config.toml
n_layer = 17
d_model = 128
n_head = 4
n_kv_head = 4
head_dim = 32
d_mlp = 384
vocab_size = 622
activation = "relu"
norm = "layernorm"
norm_place = "pre"
norm_eps = 1e-05
positions = "learned"
qk_norm = false
attn_scale = 0.177
bias = "all"
tie_embeddings = true
parallel_block = true
init = "normal"
init_std_qkv = 0.0442
init_std_o = 0.00756
init_std_up = 0.0442
init_std_down = 0.00756
optimizer = "cautious_adamw"
lr = 0.00189
lr_mult_qkv = 0.4
beta1 = 0.9
beta2 = 0.98
lr_head = 0.00877
warmup_steps = 432
schedule = "wsd"
decay_fraction = 1.0
decay_shape = "pow"
final_lr_fraction = 0.0
batch_tokens = [16384, 32768, 49152]
seq_len = 256
doc_mask = true
train_tokens = 158600000
steps = 5432
dataset = "wikipedia_en"
Each number is 128 + 24 x the weight over its row's rms, rounded and kept within 0 to 255. Layers, rows and columns count from 0. Numbers have three digits each. The size before them is the row's rms in percent of the matrix's.

# layer 7 MLP down, 128x384, rms 0.0811, rows 0-72, columns 0-191
100:159116107102137114121147086086133151117144160134168157104141108109129118163157160084142157142172162124145132115162118106159139131158142164135151110107112129156165111109120138138141105123175133138154153132104131125114163117140131107107137106130078130125171143130152148165088163148113122128092122152136120085153124127158118137089153108118137128094111148151171127163149099110101118144078154129148137114169145143158149160112082108155131125096141135119131112129133110128116140108134120161132118107127112139107112171125114137120127145111142126127193154145112166128137134117133147156
109:139149148122128111118131182099128172146123099082153158073104127138126125131120126143150131086080111148129133167146164140140136113148110193149105128135128137124135129172129128107147157072108151105140121122111160149111131150102120158113110123089075157116132116122126142152096111132126133129124123129094155131140113150130133125114087123157088145122160144065133141117126139113107133147107111134107138147101100120131122140128145138150154139139133127052137073145147103078130090119155152103115122099131141139116091107122160121149155154112087121117158067204105117145146125164149141107
095:119093193110153146108149151081132135065146126107154120121134161138164130123121157122102107100146165133160111112130145135110174128123140145136105130159113140140156102130160140155111110130155101114113132114128126104143101141132103093159140121130114089108127123134079130141104091141135140054142091121166097110154152126135106110141102159140138127137112115097160126137134139196150109101111082143157092105137106162143084142163119125148154135122089136137158120127110100120141102147138135102142120138122184121117185132118139118126125110115164115152150121083117109142234111151141129147
104:089062124104137119144121136111127113137119155129122114126154136145110115133149150198139172117120136111164147148093105136123111156144182176079125106098149109138146136131095124148119125146104088161108111084136157081134105135107120150145187180104132114117137213142128096120086092115125155127097115120092109145131127164115156135112120115084160126091117078104143158138118162170120111095147101136119107146114120136135127163100139119102106131101107136126133155141133115110115096136119090106173124106135139142138172130107130133130111146136133104117101155151102112083098148122097100111
102:146161158135122156154132158185135143110130097149098116139121143136114105117140125127127147144152139115138156119108116138169156122110135108102125163105152121141136106145084091147165141133135081070131119165156205138127162073099114127143136113084137130078160109133115088115124121136126129142119074155130093114123152098148162138158131146160113098124123133143094107124189132130120126134145130120118135125161114146145132178090156131121118106104130107147106141136168097090132172131146093161156109105160119100136162172136115150102126167155104112141186143129139137125095153148143132142
103:158147113104128171138085137141145134095104138126153129137160108116104124150120117125117123123069142136107136118103139131099115140123087108139152133123093164118137102141185114121079180123149151035141132156119143097152141123149111138115138183104122147103115137122113112134178109084135132107139095116111125112120128141134091119105140110127125135171160184122123157115130123114141138151167154136139116153136138188119146116120103152147128121115171118145090156100138112101142112135095146125139164133131119101111146152137160141187086107140117190133183162116152169140089129142062121172
097:106090114166156136115123168108146127151119163080138102109159116119115121139136096109169126135050118116097115148107146102097140090118166170149130110135109110114113136148128115122132123157113169160109124119110132122151111149122141101152146140116131130117131078111120115140136164129113151116120164123160150164144133160114095169090169123148127096098129139121109135118151159114103099124136143145130117144141136068161137135117153080131117144159136137148114144102142133111151099127081144104111134120140163120159108137137105130101148142114127138165169091126096154162090110162132154146
105:115149148128105128125146133120124184171138103116116163139154104151096126131126088111142112090151137154108134113099126160130083050144083105121123146097123092139087147101117120164141109143148155158125135147095119156138131145087110136112146118110120140140088137100110076122088126131108156114098101107147125126106105130162133092126138138129106139118138134104097098155116106147186103143140184162135091118135115125153162119143169102141159139126130095133132126175098141136096101152112100122124151106109108120068110115132136108158100140159127141090080135137116110129091136140178118108
093:080075160080098134114152128119094119090126163142101141139134150139127138089149131153117129127141106108132134132137161152106109114133119173132101127157139161114159140133121081079108134127128115158100105150139136141134138102108125155081105137148121147129147173117124122111126196165132150143148056148110125144073120145117123127172152108089120138136150143081120117152148137102117140139158126147127089126157124126153134165089164126110114121124107114157155101099101106109091163183153090118125144125121157125089079128134159137168094134114077150096172166134150138145125127155185129132
106:126119116144143155148135148147124130135125149105146124135144108126126124183111125135143090101096114135149109119166158126137118204105109142147103129123133125125143127142124129127103159125109135108169147089115116165077180125101091128140172150124166122118140155122088086129110120154120123079136089108144150100151133126126124113136145114132182137104118130124131146107122149146144107155100132121115109134112148105118123164095080120092118104157161127116104177116116123104117114133109139137124101089173113118162147157112153122084114105115098175156095113159085135137183120103139184105
112:163106140169136101078158150097173181143141135142137157113091132109137132128163151085126110112097112140088132160137120126107117169118161115140121139177094097155138113155126112083138098103154099122107133120127147177134112117106139186163148133101134119112125088123123109176169143118130183147136124130117155125149124140105098127107140120120098104113131136134140104106143142151161142123151109122116141137134131060112102156114144101145114149149111144100136141151118118134171072122112143092118112139161152119125133129129102120052129113128106135158152159159152138143150148116132154138
095:080103116129149163131126139138089115126164174092095150151130119129130145123142146146135144096159114137145077121170162126119139151097120161121127134131104118124150153141097112132120155095180149116101137156099098116127126167115131112127110115164116110091113161106127145108108122136137149107094157130097128093120150183140130093167204128102112141152157131135136170121114132126143192132121132117121096125088128085132162166139140127124129110132101118132117131138116142158132144142146127117123094128155137146139093093109137105132117101121125082120139120128100110159114165169086109125
104:089111124141122094145121117150085139128078134123134106155156088101111123135083108146166142158147083146121160095136143147106171116124140164089127096137146133129121146118119094106093129131127088148117109135118118136108140138072137081073162142122088139110117111114158106119163138156131153133117122080097141130151121088105134118124121112150148149128114130134151132082132095105099130091137102133132098139169056139134083129090117136106134056124061129143126097088093117126113111144143112141111138108133146142114133140129106119110126122117144132106129158130120111133067112093169132113
091:176143123159129121101140103134122146147122140117087103171098053108159144174120137146168125135138153143144093103085128127131183154103185112138132072147126103124135166108122114106113170139137110154149131111128098148129166130155123147148134084169141138110135132112169131125138096109134079113121145120150162142146131106146137141140116123141149102137157130087195121106136140128153150152115156117121106117136171126134119084127123120133137121142104141138142099090096131125129138149108157135139117092151123130165101106141131115152111115111161109134133105096126100121166142128100088125
100:107179157145144084176123059114160119135130120129141120138154134119120118133117131148118138130159156147155128129115121150102124090106112106134120146113118137148089108152110138144062125157143124111089130123115117121122149166124112143130161112159128151197110128100176095120149095122131150153127099130147118131115151106149123091138157131095133142151155132118149137137134120108091107118124119135112121129157113120129137091134126142123086123148118122160116079133147139122149133147137119143124115144118123094140145092112154143162188170116104115129156229176136115151099161124139149089
102:161147140158122138162114127120135078142128106142125131119168121140161134156142129104121095133178130123109115173152132132102132163151140107104135107159132156135134116110143117164131160086129116094105125140137123134125091163139119135112116146172147133132149168110156138165113136124135116123089092119132138151096133156145114141093174133139148116172158117161160173131055140107105132091124155176153159112117174142139153109138099129153148126142118132123116136149127134133134117154158148149115111114100109141111148115145116115167159086129139118119128102163129132137165169131102123127
101:114118120097107149123153120121089143118110101152112160128125095150143101129130101140102131124155145133148135130083058140144109121113127111151086119174131135126105107142125147115119114088128134112162117162140135139136154147110106178143112127084140115134160132133157148143088125131130122104144107137145090147120133121110127145123130101143097121116080107107144108089145124140101109081132142104086086107139072099096098132121088125150129126154122153123119132163116172137109115081141134122113141084149115156139170110148089139141086124161109130087135118126136143091071176135154087101
103:142140137103105148129174099092140081110134122131108089129137103171147181178137132129144151157170156164172113082138176137116140116113154106131128095150136123105116129147112109154120115121130118110078155124155101168101151093125142116149142114157156161133107126095108106108130142172119131123135122140136131112145118139137130144095100116159160123128102126145141117115089126141147134132102169143143152131156115084133169105101141153136129141153098118177125133097145133135108140131108092094113103122157127125161114136127144133084150063149125060146133168150132148094087131133182129123
093:083155134140121127146110137130107089106121111118083158160130136137146123109140115129134133139176131096154146147128083111164112130112143119099139140131130079139113120098113134086133167132129109123129162155118119155087114146156125101135105125096099104134125153118140091154100092136125142121115161129129101132159111134132113122140129105126165141120125123147116136158127097119062119112148088118160137147113166136139104124133140156142139134105110125110079124130130135170162123150137082136100116151143159140139078117119141126112141126144136106118119170083124126133103146146163134111
108:057134127147123110061127148143113125125108089110150104139128137127140124154131114067133151192203134127113135176125136068098174169106123168143131113079169092130184127116125117145121146119121140094149142139169087122120135116126129136108130147111142103101146114143120151114145092125118161090114148103102111110144135098103133141082167132119130099148143122152124120139119134143107113122156139173146081104160107128098079132122164107092141107121118149129139115116105153119123122120147149103104118139126165147136123130181133118171127091100104155138125125147122101107158138164084109155
105:128101113098098128117115107147144105099100135119145109104115148105113112172112120143140166126127131145112142176148064150127145071114132147120122128110111143102106126144137128098144124120149119124106081128111087112117188136112163108160119143100146110114129130092154118143118155134140105148116111113135130178122171118117106139150177075143137120156130110142099153114128109152129117105165100149184137143153108126136130123151154140135094112135171168154116118115150122102153121129153134159120095129142145129119157173130097147154094140161163116104137133165111129141072124074118155162
093:137114137113146148106148140128134112105102154124130100135133137132104144135125150123123127125138134104137131139164105117120149110114130135096148125150154137093154068161114130139120109106155151145162166141134130133132171086125134103138105139095118140130125149160128142110093126103131095119140119120104098155129122129101120155116086151096162092158118087164122135112138122134129137138157106132138139123159056108128133123137137153142099119172110151158110157133132145120115140115114196176143109139145146127167168140159124125121137119156096104113128174134126125152113133120107124123
091:143133120088169126134153138103142178104167177108077117138144155147108128120132133110106124126108123128129100147136122140131149112131107131150116126156080138084086135126147123114125151118128122132091111137131135126097126132125149114124133084109125138143112109125140087113074156104106116118178125136088135154093102113096123131156115151091141120132142117166114147128118141112124128125103097167133132128112117098135150092125115105103142103123148135103101160190121111133118100124135135135099131102112185153138162092136118149191110101095108118099133062146113124125077129115126141172
097:110145119170129131118131129132122153146124080087149104155153146109124129129143158143152121130111134131144115098141164124139121119131129126134125103036103100154155123124102141143126093128111095126161167103161124150118155135080139162150084104070178154150117151126125144144093138135123152084109158121137150122149110129110129118133092123137153138086162130128111124125136118108131181137152137105126074090118093144116164111121151114120177103196167125143147144131135120142114099121141139128133123117129127163144192173131114137150104100106118112097122079157120098138132133131141156106
104:096129114140164123151125139122130160147143141098114135106148134119156098136105130131152144153120119100104118141116126160144125082077171147073143156125174129115124128148097116084116159112115165066192116112112160114125152137124135131100154112129156092114090164143159123164130179158117096090147137134126119157115116141150161103104150115105136105123128113110147117102179096126108128149093139115110072126125150147113113143102167108126119141140103143116135130092127138123168103121144099101143147119117127146132073088140086112155105110144125110116147096113093120142140123140132139161
097:101175123134092114106118162162142117138125147166104121153083136123112130123195136107101137123098121104111156159110100124132118155108105097120144130132170162171128099051101151152170186142146092082093133107096118094100115135118127131134080146123159115110107101175112147124122120160133127112127146115157112139098111143123123108148085124114137164123122136137104132109122100130133084104124094102118122121113062137137119056106093120153153145127120128129156095119102116148160159136123119084155191090088158153130087120127108103125144117116101157108129125082115156113113155136108102103
098:145117181147157130150095120111109085113120096137152157121118113114137131107139136158112137148105143156100097159135085141115152131128121100096095123101163125178131136094120129176078140134136209110121128167091159108116111134113118184142119118154104160130115089117103130102085159121140102182143081142113095121153092120172169108152141158128164121098157139153158154150130099114125116156101147147106140156147169101107127150155112129092110099146132166119132129114146102117136159126125109115135117129099138146104118114117127104136099144103095186138110155154100127119129157082063153133
098:128118130141102116126110145135095180119095127137137128150174152119089123136136122048133117103127151104118109134070121096108088118127148153132152145119112134142128095131113093120115060127142093096135146178129126156141157131114099122130117111125094143140095133151096110107124160183118147109112173102078116137101113109119135140111120131105108111075101130125097134113066126151127141157094125106137120100145147166095143178105118112111154162167146097107121107152095143113130127138115115113102140131146112176165133130129108076109147115142166093148126085122173127096099145121074122109
110:152111150102136158155134171139164128120099149117124158134108124118139095119100164128153140156145165141133118114145097124102110069140135139155121131138141125121109109136119143118122128138138089123134103170155128118124133115105158160109156141085101124131135098121097109125117161099117144138110143119137180168141162121140111121152074113130134138128078124162138123192143139122148089126120121127106128144121106116145115147165108134130111120130157130127151142112121144145148126121120143144150134152149098140185146181095118152092142126135152045130130099125125165078157102135120139116
103:099173140143129142145107111107118112123160147154170126120098104123118145102108155152124134125097165112101136154134112132144141146116108119102126104139091152112142183154157150152123131121126090173139123159136103110125134178123154154105121130206182123128127107146161142167127143132137131164136142137112179076130127139084114126177141128142082141108111128138181125117154133139120177116108118110121124151089173123122168096121151149162140118118152146161175095176187108107102104132109115125164101108135113108108133097087143126123132107151130108145159213143145148113125164129175149127
100:155142140108139126156075093114135146112112076094168143128125196113150117120098115151113111138131147095102128140125129171157166192156124110158095098086106108141064124137142138161105140127133130139120139140161144122131113139127148124142165121133129161110127122128100097153176054125124127117150091128134116122126091137123117151116116140109121147113103107128118097085126140181149167116186116146131177120096128090160103170109146158143121132132144165119114124133138109194160158116091108165131062133110113135110137158144117144102142121122164102116140214145109145118130102137129148121
099:158162119163120105125082093096131121094124147130147152137135147154137128112092155103147119104138130109098091118088102092090116119142120132114119127118113158170138154117184150140140118121111138094103097116131150116132093122142114139119086107125095129139102143160154122125132140147136119105167147142086118111132136137131126148136092125132111113137120071124102097150092120108087142159143127131095150133152129098131137107138126135121106122135133092104180062072159129155100130103185110135102052146122114074150105129109102136145130153114134107117112116113085151136145138113152182095
093:155149114081127125122138142118153129144144165140079095150147110141127126117119157102113153079158166124133155111098150097124103146145140160130169134102105101121167109118124163130173140117138184127101150140150154143120153159141130111138118100145125125143119131142096116107167143150121103091155163144105120122085144149114127136127111160133104127113160114125170140136157158084123129113077146153156133118102081147110158090180096124132172106086104135113157097098139107140136141097121151139128164145105156156197155152167137149095136126163115115141134076125109146138103132097189054128
111:093130121065102107122124180103119151107105135112118171134076211128144100097127131120127136101056131142149144127158146120123155169126127104104163098124118173134120098108107142160163143129065126133129145093144128141096089151074109071120121103161142122141118170127118114110130085133125100118136125149143100087123100163138147139149134137136112134134145129127156178148132140169146154146117126063134088158152106149117121126115118117123142141146110132153139116141100092140149115141177153123118131137090162129102131120133099123143124108122154140130119132149092095144070160100111132100
097:177159098130124093159163136116082124154123132114163181108100103095090124118128117115122116110055155180124105142131088132133156127153145150141159138170095131129118137129149113125135131123091144109139103160125090148094149123108129111168108120123114080117112151164158146089147126143130073121135131147153111157126127171100114143170141141119137150124153119104152180127068102147062120117150100148144115142119154163121095124137142137125156127114143133105127116125131085116144119150118135144137101120110148152116107085128148109096134111169124152157176093146134123081058089128121103152
098:120130124117128185100121132165091146107131120136127122087150127162072148110134154103146132126152116159125114136109099122143146121137120095121143178181138136151121088118096141107116140132109181130154130104142153154101164180105126156113176144120123128128132124186145147122134112138127142113105178128148112153088119136127109063107117141123109101115162144134115159088129102089148121148128145135131152129146121137134108109109136126099117143155104133135124134124105095123097128121152117135123104159137121147161048115123141106150113141178094152120169060099115114137115163108076100112
108:106165132107143138123086110158121127093163125076148136122138143119124159106146153106146112119057093094100137128166166150137142145121139112098159123081153125137157145128132131073122116174114105134119153157131127136153071132127105084136131121073121149133107147116127129108166127135130143094130147147126124124122156111127155137130132178120141066091081119105144120156151112129120133112079143122166109093142146131114196098099123128107073125120158112120084112116162124119103157111109134134111111151125114082080088121134153121111184107138123153122178124124136152125247093106139114159
106:129145101095104128085133145136119082081141112153120139164173139131127127138108088143133161128190108071113124117143166135116131148126107102149161194130143124138109137114144114144110162151119147120097140173120113093137127146152095122160099127159142133126106108151108096133147126160126139116117116094128128108141165141176140118110140165171128158162076134132146153116173128096149156191120128148119162132145104108145073072094130097126132147121106134150159129088115088163125155141126111116119133118137114139131130142150126137131149092169122173172124155110108142101081108111113157099
102:144105107141126133143093147130121163105140140125110103115114165158182128147118126088109114133111131083093168095131134134129146163130131149136100111121126125128113149118124116144103112134115142153146126102100119143154107072110134155104121106154153116161098110081125143114172153121140132153076133094108136136153096105120137156119112108095154147193168143132128145122106135147170159109110159154131151131125112144138120129075132089139134140125118108139111095141096116136069136105109096117153138149129118060086178148131117150096131123146121160136142135148146087134137088094136131142
103:123160126066121123147135151137108145144121135132108120139129147126144121127147138090134115122126109148158111132104153130118118085112108090139180125130104133115110084100145103163125118148144144146115076129154142143144140151135128148139113111155166107166145111116148152123087115081127107131137109144142123112130142118108126148145172160141135160182098166127151132138126147070088183115119128131142070131116110138158130121161171134128117142132111132148118123153128100141134130149157163122145127099105119165119231150113128142107111154117121097109107085133107137166108138114129117136
089:149114117113146144114094175081141121167121137118130114121161133113164150106116137091082113111126137110132123125161106122145144137096142120137121150118116123134128120100138117158108102135162137126119116157120154109134145135137132093159151128124077146158142116081129137104101107153118118131118122123129146089111151121122115121108120107130106145132149083126147110130093128141126102117122135108106143095099144118144098146140122102103098102105089125104106106132104124111159141098088119123120147130127097130107128138142118133128152161128095118140165092108151117077197125139089092119
099:132141119122105110107109160150077148150121137130124085122120151131145134155107114122131139096162059116126122145085155096135147098118101091168142124118115163135156112097135141146123095121145160190107147104131081132122098134179100107122126089169143100157124151107172144143124129118129065138093139149116134111118120128189129123154106147169170163141126127148138163143119117082156110124062119139111100135071130128094100117140124126155108097123091106121100124127128135119088120144127123099111154120125111151127153120125110150097142099117170075133089111117136149123139125132134113129
103:139152094130153143141145166153125192178106151149118123120123130123113181110129142126159125113120083131152118125134150125127120134097126118124102139103126089128098139125096133120096073145124132127109132135111151148134104140155136158162095115146134122141134187154171166150078089145123136134187086114157141116167142135176120123173090158095170121087111129104073078147116154097144154116108179111136131139139137094180133099131161152129128148106129116107098165130118142094146135111135147104099155129122097143093118140124088143118144101115134154148093084134128099123145126155166102169
106:122143141132113176161117180121133116116143106145157146110087167141127134086107136109111124127131149132163134122180128110125148125153126071157155112151082183112137108114122121158121135126094136108102102135152148135182162101117126157155177131097126124086150080179125146169112103129127131098142099153172101159138172117138139144166127123158138148122089149139133129081105121138129139100140116171148117161115124140138109147149105175156134128135147185130127135174162130123124141144144159129135096155146120100136189128104111145118143152092122120140096130063086162125133098134183134107
103:159136157155122144147131101194140125120103115176143118149165157133102138091082148121122159116164123163154176105144117158138160102143128115100117148143156117103119144155146150126183132121105163163180061103198106129071146102139136107191154120104130133121147157114138118132167105108122183141115123147102131138138110121138146112119138147146139101125124156160122117111147132113105125133131154122128133126108127104171101159117133132130135103158141116149096128150164134180122156151150146119137107188151147127147146116158110122162144134109124154133094119164148152123120096166172142138
102:131128152080169141121113133123137133171110146143100143123155183147132129155166099119119167117076187117125138114088130121132154153145138163164125077130144117137170115101160123134141162133135145162166121122157122121128170132118175156118105103145146135089145124089104149056086115093116167068117142122137140139129125163155156160127123128131085102126117128145109166183195136149137103120120112127128146096106111139145141114116123108086128126118140107130121141135094157108136144172167166137149129178067097149124159128148115125134165160124121192121113125131143144149119127119108116102
101:133136155118108108149126084133171122166151117135121120097091142105150101147148180122122146105101157127123199176119120142147095111078142112103135168114121125144153101126157117139150131154111116191099145130118130119137089122127137123151151153089148150099137136087155150144077136146126161122084156126090146118155124150139140102166113154092103123146116164104115121123143167127076157123113133158147127124091138131130133153132115153129099101091146104121162135123136121134129148125125160115114129121117132113097140090117119129146142181146096120139106168175157145118111105139149125162
105:109135101119120070107163117147150103105121111140143093102136063123127090120149125115129136133160133132141131146099124093125106151111122110116132133180151125073132106129104075121118192162144062136083113127117131123107159145131116130127072159143184132112115123120145115160140181176125125127113130138144148132136163123141167102136150106140119131102158109118153167122137133099107084088109129090132133093121105131116106133133108161143097141114115125121108108105129153116126124148166119136127144111109106131109100108123141115179127142127097180137131124152126112135104143126111113132
096:115098133136134132155114127159125130069113118119146126107133108144119160073111139104146117168151126146155136132150095073125129097102140127126116167125125123130129159117152131127148148158122139145153147132140088100140147136104170125100124111150106155095123085145121162123146121151142149124112164104121122086092115123090107121153099122133083126124120128138096130110099159139146184126096113105132133140160117164138112122108179147117137111109136097155167157130128144147149114177118117140097140148152163106153142075169137092098104134094135117109048137096126107124140161136134136155
096:141167125080147185125133120099115120158099090118172157126139131139074135095133173125139151157142176133101132116171152143115137128153112110112143129125136170101158121121102130159158113146149134146085113108132151140151105125108125112136105134132123074137128107105145098140134141114138125092096125144100109160091141118127104150158095094112127137132060162141111162130145120106128152173150162172150171110115115096130155171130116170194127121146139103145165100215170101150094127105113110143128104136111081121108191138136114149117114137167146119123138120109126143159110151145165136120
100:086115106158135139132132122158128126148143174124120167146109142144147105120141179130117138147142155142154114143094142152148150097149112145133136110140164143168073173157106147116124151096132147123126128115130125152110122081115129198105140108134076158114138096168141111122136177143124141145103129135089152121161118134129156163103152111159117138139128133130166116138146130111076141156129157167142183103127126158146127149126099130134083100149076119158140139096154109124137165146134105174121151142172127099171109117088134127122129138176147102154146154120172168134136129151104175162
094:135097145112147160108174093109171129103149099125124092123105092135137164101126112097116136152088126165127109136118148110124132162164118163158156145115110118116114117119134134155160137129156102111119132142174099160109154153088144128135105149123115150111129116155110157135125148117130119148166144121127147058115169138166114162131115077120135111168126127092140117162130149140149140148142122149150130152125088167107172120130134171142155128150125109142161130113134097119116148164137172151110140165132141138109158172161146120109139129105138165130109152104134108146183106117138139117
102:161118119104149129157108144144162125133116120118174133121157139135128134120140144149117153195139136166095128108150138133146104124141116066108149118107119135115113113154097111125146153127109147114119141125118139125104157160137122110113158110077117141114129080152092139104151130129127107126173130184100122121124147135137115109137079105182146120138144138127141125157120154139161136091094086108145202170151116179123146125141104150136138131141130145095100137133168102103121128127144112130128177136163155098082171144114119142166146164118107103122143163147149208083150113168130117124
091:085186148112142114101101152150126123169161122091139141102083127122146129138117124126148131113096130120125113123156107122108103092096148113159105103167136105146149147163111158115089158151117112108080130112112145124129116115139136177108121122150126123106109142168147152158112111094124123146161046146164160143128146129110158089145157172095117162081117139119165173088162114173129076129149137131079145125100169094154116091122126091144157158133099138132179159120156145120164163105096127149148115084122146068106118102090136127127132118130134163153149122117135112135148116118104140129
100:132119106176115164091113105116131120107102096112132124101149151113104119115111110082113107146100155097122093148146162128128122161116133188142115123092139102141138162144133127088126119123133166115163130109120138130138098122114133156132117142076110135136108164141113167129136141124125111134134103117132177120118088139158139119143136135134110129093113149116110084153172154132111119104125152106102137179137124139117142169126150157101100152116170148139135137192125139185146163104123115118137120139139138128123075095087121117151130135066137147147167095142142093140100157103163158131
101:073211157125110147135156105118137110137122105123148098127120115132168102138128144123139147142140108113170148128125138109122134143083122160113101143104142115128141142096102129143118176147133140132158079145134116097149136075085128178097111115079150114130145125118105134135085146117129159109121154155137157204111145111128189114117140123144123152100163146137166124112119127124141115132191093103113129126128150134121158144150085148105119141127139140139106160132156134156141125136114127104167132122122132126119129131111110138121089132127122111139133132125163158086183136130110175110
096:126131119104114114178175103140108143142139133122139122143140094128128091122128155158128094128158168118130095113091111110126114082151153128117133119118144128114130186144113117129149128144107125132139072082126105143121110143125129149124121088158154126181074117084165135131127154144119145116111109110123105069091097083164128145113063122061123124101142106140115053138137114100106123142115113138146089100207113122121130084074148143160090113135113101129099140174128083125091139132122128112100137097108137135137132122104151131107093112150113159114128177119137161135108153115165074129
104:116108130127139144125175142148116153135136154155148092084082096118092148133121119162113131117114110109149140148123071127105111114136142160169161122137107136128195129138125150101165161120125115099111134135106115145119136101104129146121106117116141149177135087138104131143109141129128147141138150129153109167104100106160128129128149150138105118176106148125161108144129149081167156150175121121147103129117118096183155190134149107108129137142191140100096132132118121128108113132109129130171139138130118076174154118124116159127125131098125093102137125068133112142179131120139151096
105:159155099126090127130208128131137137136156095104124164103125109104157117099126130138126147149097095161082120156115123166113124116100103105122132143131097165158181103095099101124120131103121156129113134108136107117187128110102137124119126168116116100109119089123116111132142152104126095160162110132104117152081158143151120148127104122119130108114093208110170078142145122109111110102155167074139127116105136121143142109168136137092146119137133136110112141175122127129122153098125153161140133116107132122072111084116148139097147134108101091131152125128144060126108100148115119155
097:097161110145135120086158160156143111152142141134156139177133118131127151144154111150084139122131167120129151101113152132151112136093127149117160095155135155146102102161169129147125073131116101102127111156151126144133147126128121125129131119116117185129141141150104146134151131153134167159105140155173136171110121141150129165133115116122134133106146099158129127144101124142126159138124089155084165126101159078149183122145134135139146136118173158159164104155156092186120094143135133135094141113153125118142105160112094102108124120138175145161132145124148187144124092128164153073
094:129097156137118102158141166124109131113153135111136130139112162118131143175135132120142105136164094171122127130103116172134152128139144160127120127125124123099128145114114134133167088157119108162105117146167133141107075112148182182152111135127107118128137117128140120130154167131130106121111092150115165125149134121145136086117160102103116149104062080157106114131115128172189062130141142096125120102147122124143134125110124138137121142165099130133122135163138151114150122116110114132103131119132090154132104102146165133113140132138173143134099121178086153105148120168164130108
101:138123133137154131102115127146101120089180082180118150111106098114115115089105107147128137092123125138167135161135084129131135141108132125133095137164142137151112123120124110115166115125146117138145099115113170120167127115133127151137098098127128102102144139141130137117092121126125141123164146136106160128134098101149137110129131142119169121139129112106094116131139101118113148131123102122110168140093142149075151149160151144146137130156147166059138134168109133109107100131120159100157127123157141143154139071124168097127172150108079178135077117168111079067178111075106122085
091:116122139141120119120119134162155131138124153151111127127102113132140097124140096163138124157121133131144102101127158136090132118126147156130160090180138123164122115117138161115105134164108114097080109125192131091157098131175114170108145110105119124132162144095109156163145160132127129120136130127103097124111141117140061115107136153085154133159094130101107135133115125094091132148112194124143130097108117144123110154120161129147074145129112103135138116111135140143151130145140164150117114147130105132140170106143126103109169143089108135148107168117142167139030118112130102151
107:100108151149135115144140138107129095113096131125139138105079102130140124160117101140124095117156088110116147122150099147138160137097096125133124082151119146110080145128098109124127150109169090061126181090118115147147101130133144153143142155130107120121134142131134113115153152161125073153190145130143164137127152152098120145146106089152123132090154130113154144150168123125170183085121094119114147151098148103122131135168111151107123118152103143122163148112162154112145100162104104136109133089167140095122118109079146130095125205120134115107125180167135157124164089122153109113
090:123157162143139155156123148124123102155108139096150150143173171107145082133099137146165161101139145125102139109139140128154121153136108127103137122104176170158153110119112150139126116142159099124160142147154117111132159156151167122114128144126120132140107175121113127102148126149131114118135176119104136102111119166170133154096146157119127159093161095108141108124087176160146092117143154073128131135155182174154163116145122171115104148107113147144099131105121131174068169155139130152132109138130110101143122142145136120100142120175103112138143126139131131135126126125111137131
095:088126122116137114139119120163108134127135112132141130122160148149144101103125133139107119178168157120129116109130112087113140153092140136117131130121101089133149142123129093124119146126158120168113101127112118143094091171130157100097123154170092138103103131097160159123122124067127152147139147144128064119137118150124149151115121145118122107139111132145121092108162147170131163134123139146129144138134201121145131134133134108138103102147110133117131091091155105113124115098162146132099103126108154121134106191149091143095114123124120194139149130162157103149146128144122116177
106:127132161140129144109131119108136137130144114095136118156120104156170141127148098117148120108127119120117139140110102134134150141119128104122114124130153119131126168123095141126113134137074130094109129101127115117132128123175129146105098125134137133159072098101127136088113136099119124091135145111151150121092114103141137138089151150103168112150175131119094106138109119158119095119103145147123111132090145153134137112122090120088128118124131135118110128152112129109176100121094128124149088104131125090145110118140115109157123126121101144157119046100116141123098129143105160106
099:132130118140140126119161115135175141088128129139178101146124163170147157147131079171151133096144182150129131075127131198104123154165151162101148188110138153141111103143120116123161050120103139153114125113183138138109150118125111130132145148086078134125155171119098139099162090140123124137142159140141119132117151162111139131136167136156125107137119125157119138163122154147163098161153101160130147130144113142134170120125068144120153128127159133098141120130126140142136147146157156095118134104124063115130081140169134090150159114108128185132122109116122119129118134134073094099
095:098143159138130114163125086107168099165139133167161126136150121128161102128163161126118124157154155141147130125162153156154153132194107135126112084139181157131141130161159128141105123133149128127119132139113108165121112048145105135137134136153122173097127143136139147162153159118125119133098063121153133132151091141134141159154162164100133078085124116163088140126107103121118052145160135126157137144117146165111119116101123112136150171088169160137123092150121166136117140125120155123096139121109113094114100122149086146134139116126170110115148143134110155177148148103171127113
099:143138144133148155164108072123114183127126121112066123147120131095116124117110110160069116122104129117093066117113096095143147111162096154120107113157126120151118142069177147146137193133117148115148161125126129085124042161118132122115161114114121133099098172169115117126111162177131112115148115114120149125165121142139139119107168123103131128123151164157138131137138124172126123125124132143157096129106121165139139160133128121135153124118113128126129130093113145161087079109106138115154138097173121124151105124140077116162117089144105160122117091144086103122086109186132151151
099:103126144118114140101148141131115146127162146126121115142082137138133144160133092161168106102121110141129105171131174115136133099101106121147142110104097106058118151146142104121142126124109141133123121110132112186107144159097158109142154108135106113118102104101135097122145129137123093114160100124110170091135161095129095092145094100126094123131160132162145125133110103156136121120087110112140093113175067165128104133109096077101117116134084119116142118175120069115104069119156091104180154109135119144100144157144123135126100130162114098114124134104082109129122101091136085126
103:092098100144122143177149152110117110136167093130137159108133140080140107146112111124070162141147125104110129100140145103103150164138109136152098117091121066115148117130157147100147148126107128119133121118103157112163121126089131089137130066122140112125125111133123095115127141130125135141123117125103106140134125116137134124135147142138090143097109127115149100137106116071130165179108082109090134139152128162105089113154117113096140113151118114109123119123119114133136142141131102131153131133140131142104114138089133095130115126070145157154129121103115094102169140127157092087
099:114145095117148117143077105137095096123135151128121091133146155096130152136144140101123103116189113133142122146143137138153139161151114124096136097123130096119142163129146145120069113124123125145186080134105145158092094115144119149130166160135154146099123079154165091145186131129128119137114155143101114122181093154100140088108098153081131134115110112122120063085094144140118185131090105098128124131127092170163130107124131126121112138113142136151169108085127130094138166125123126157138127105153140181167102124093163140146140110113125121171155155133163128163132149121169149160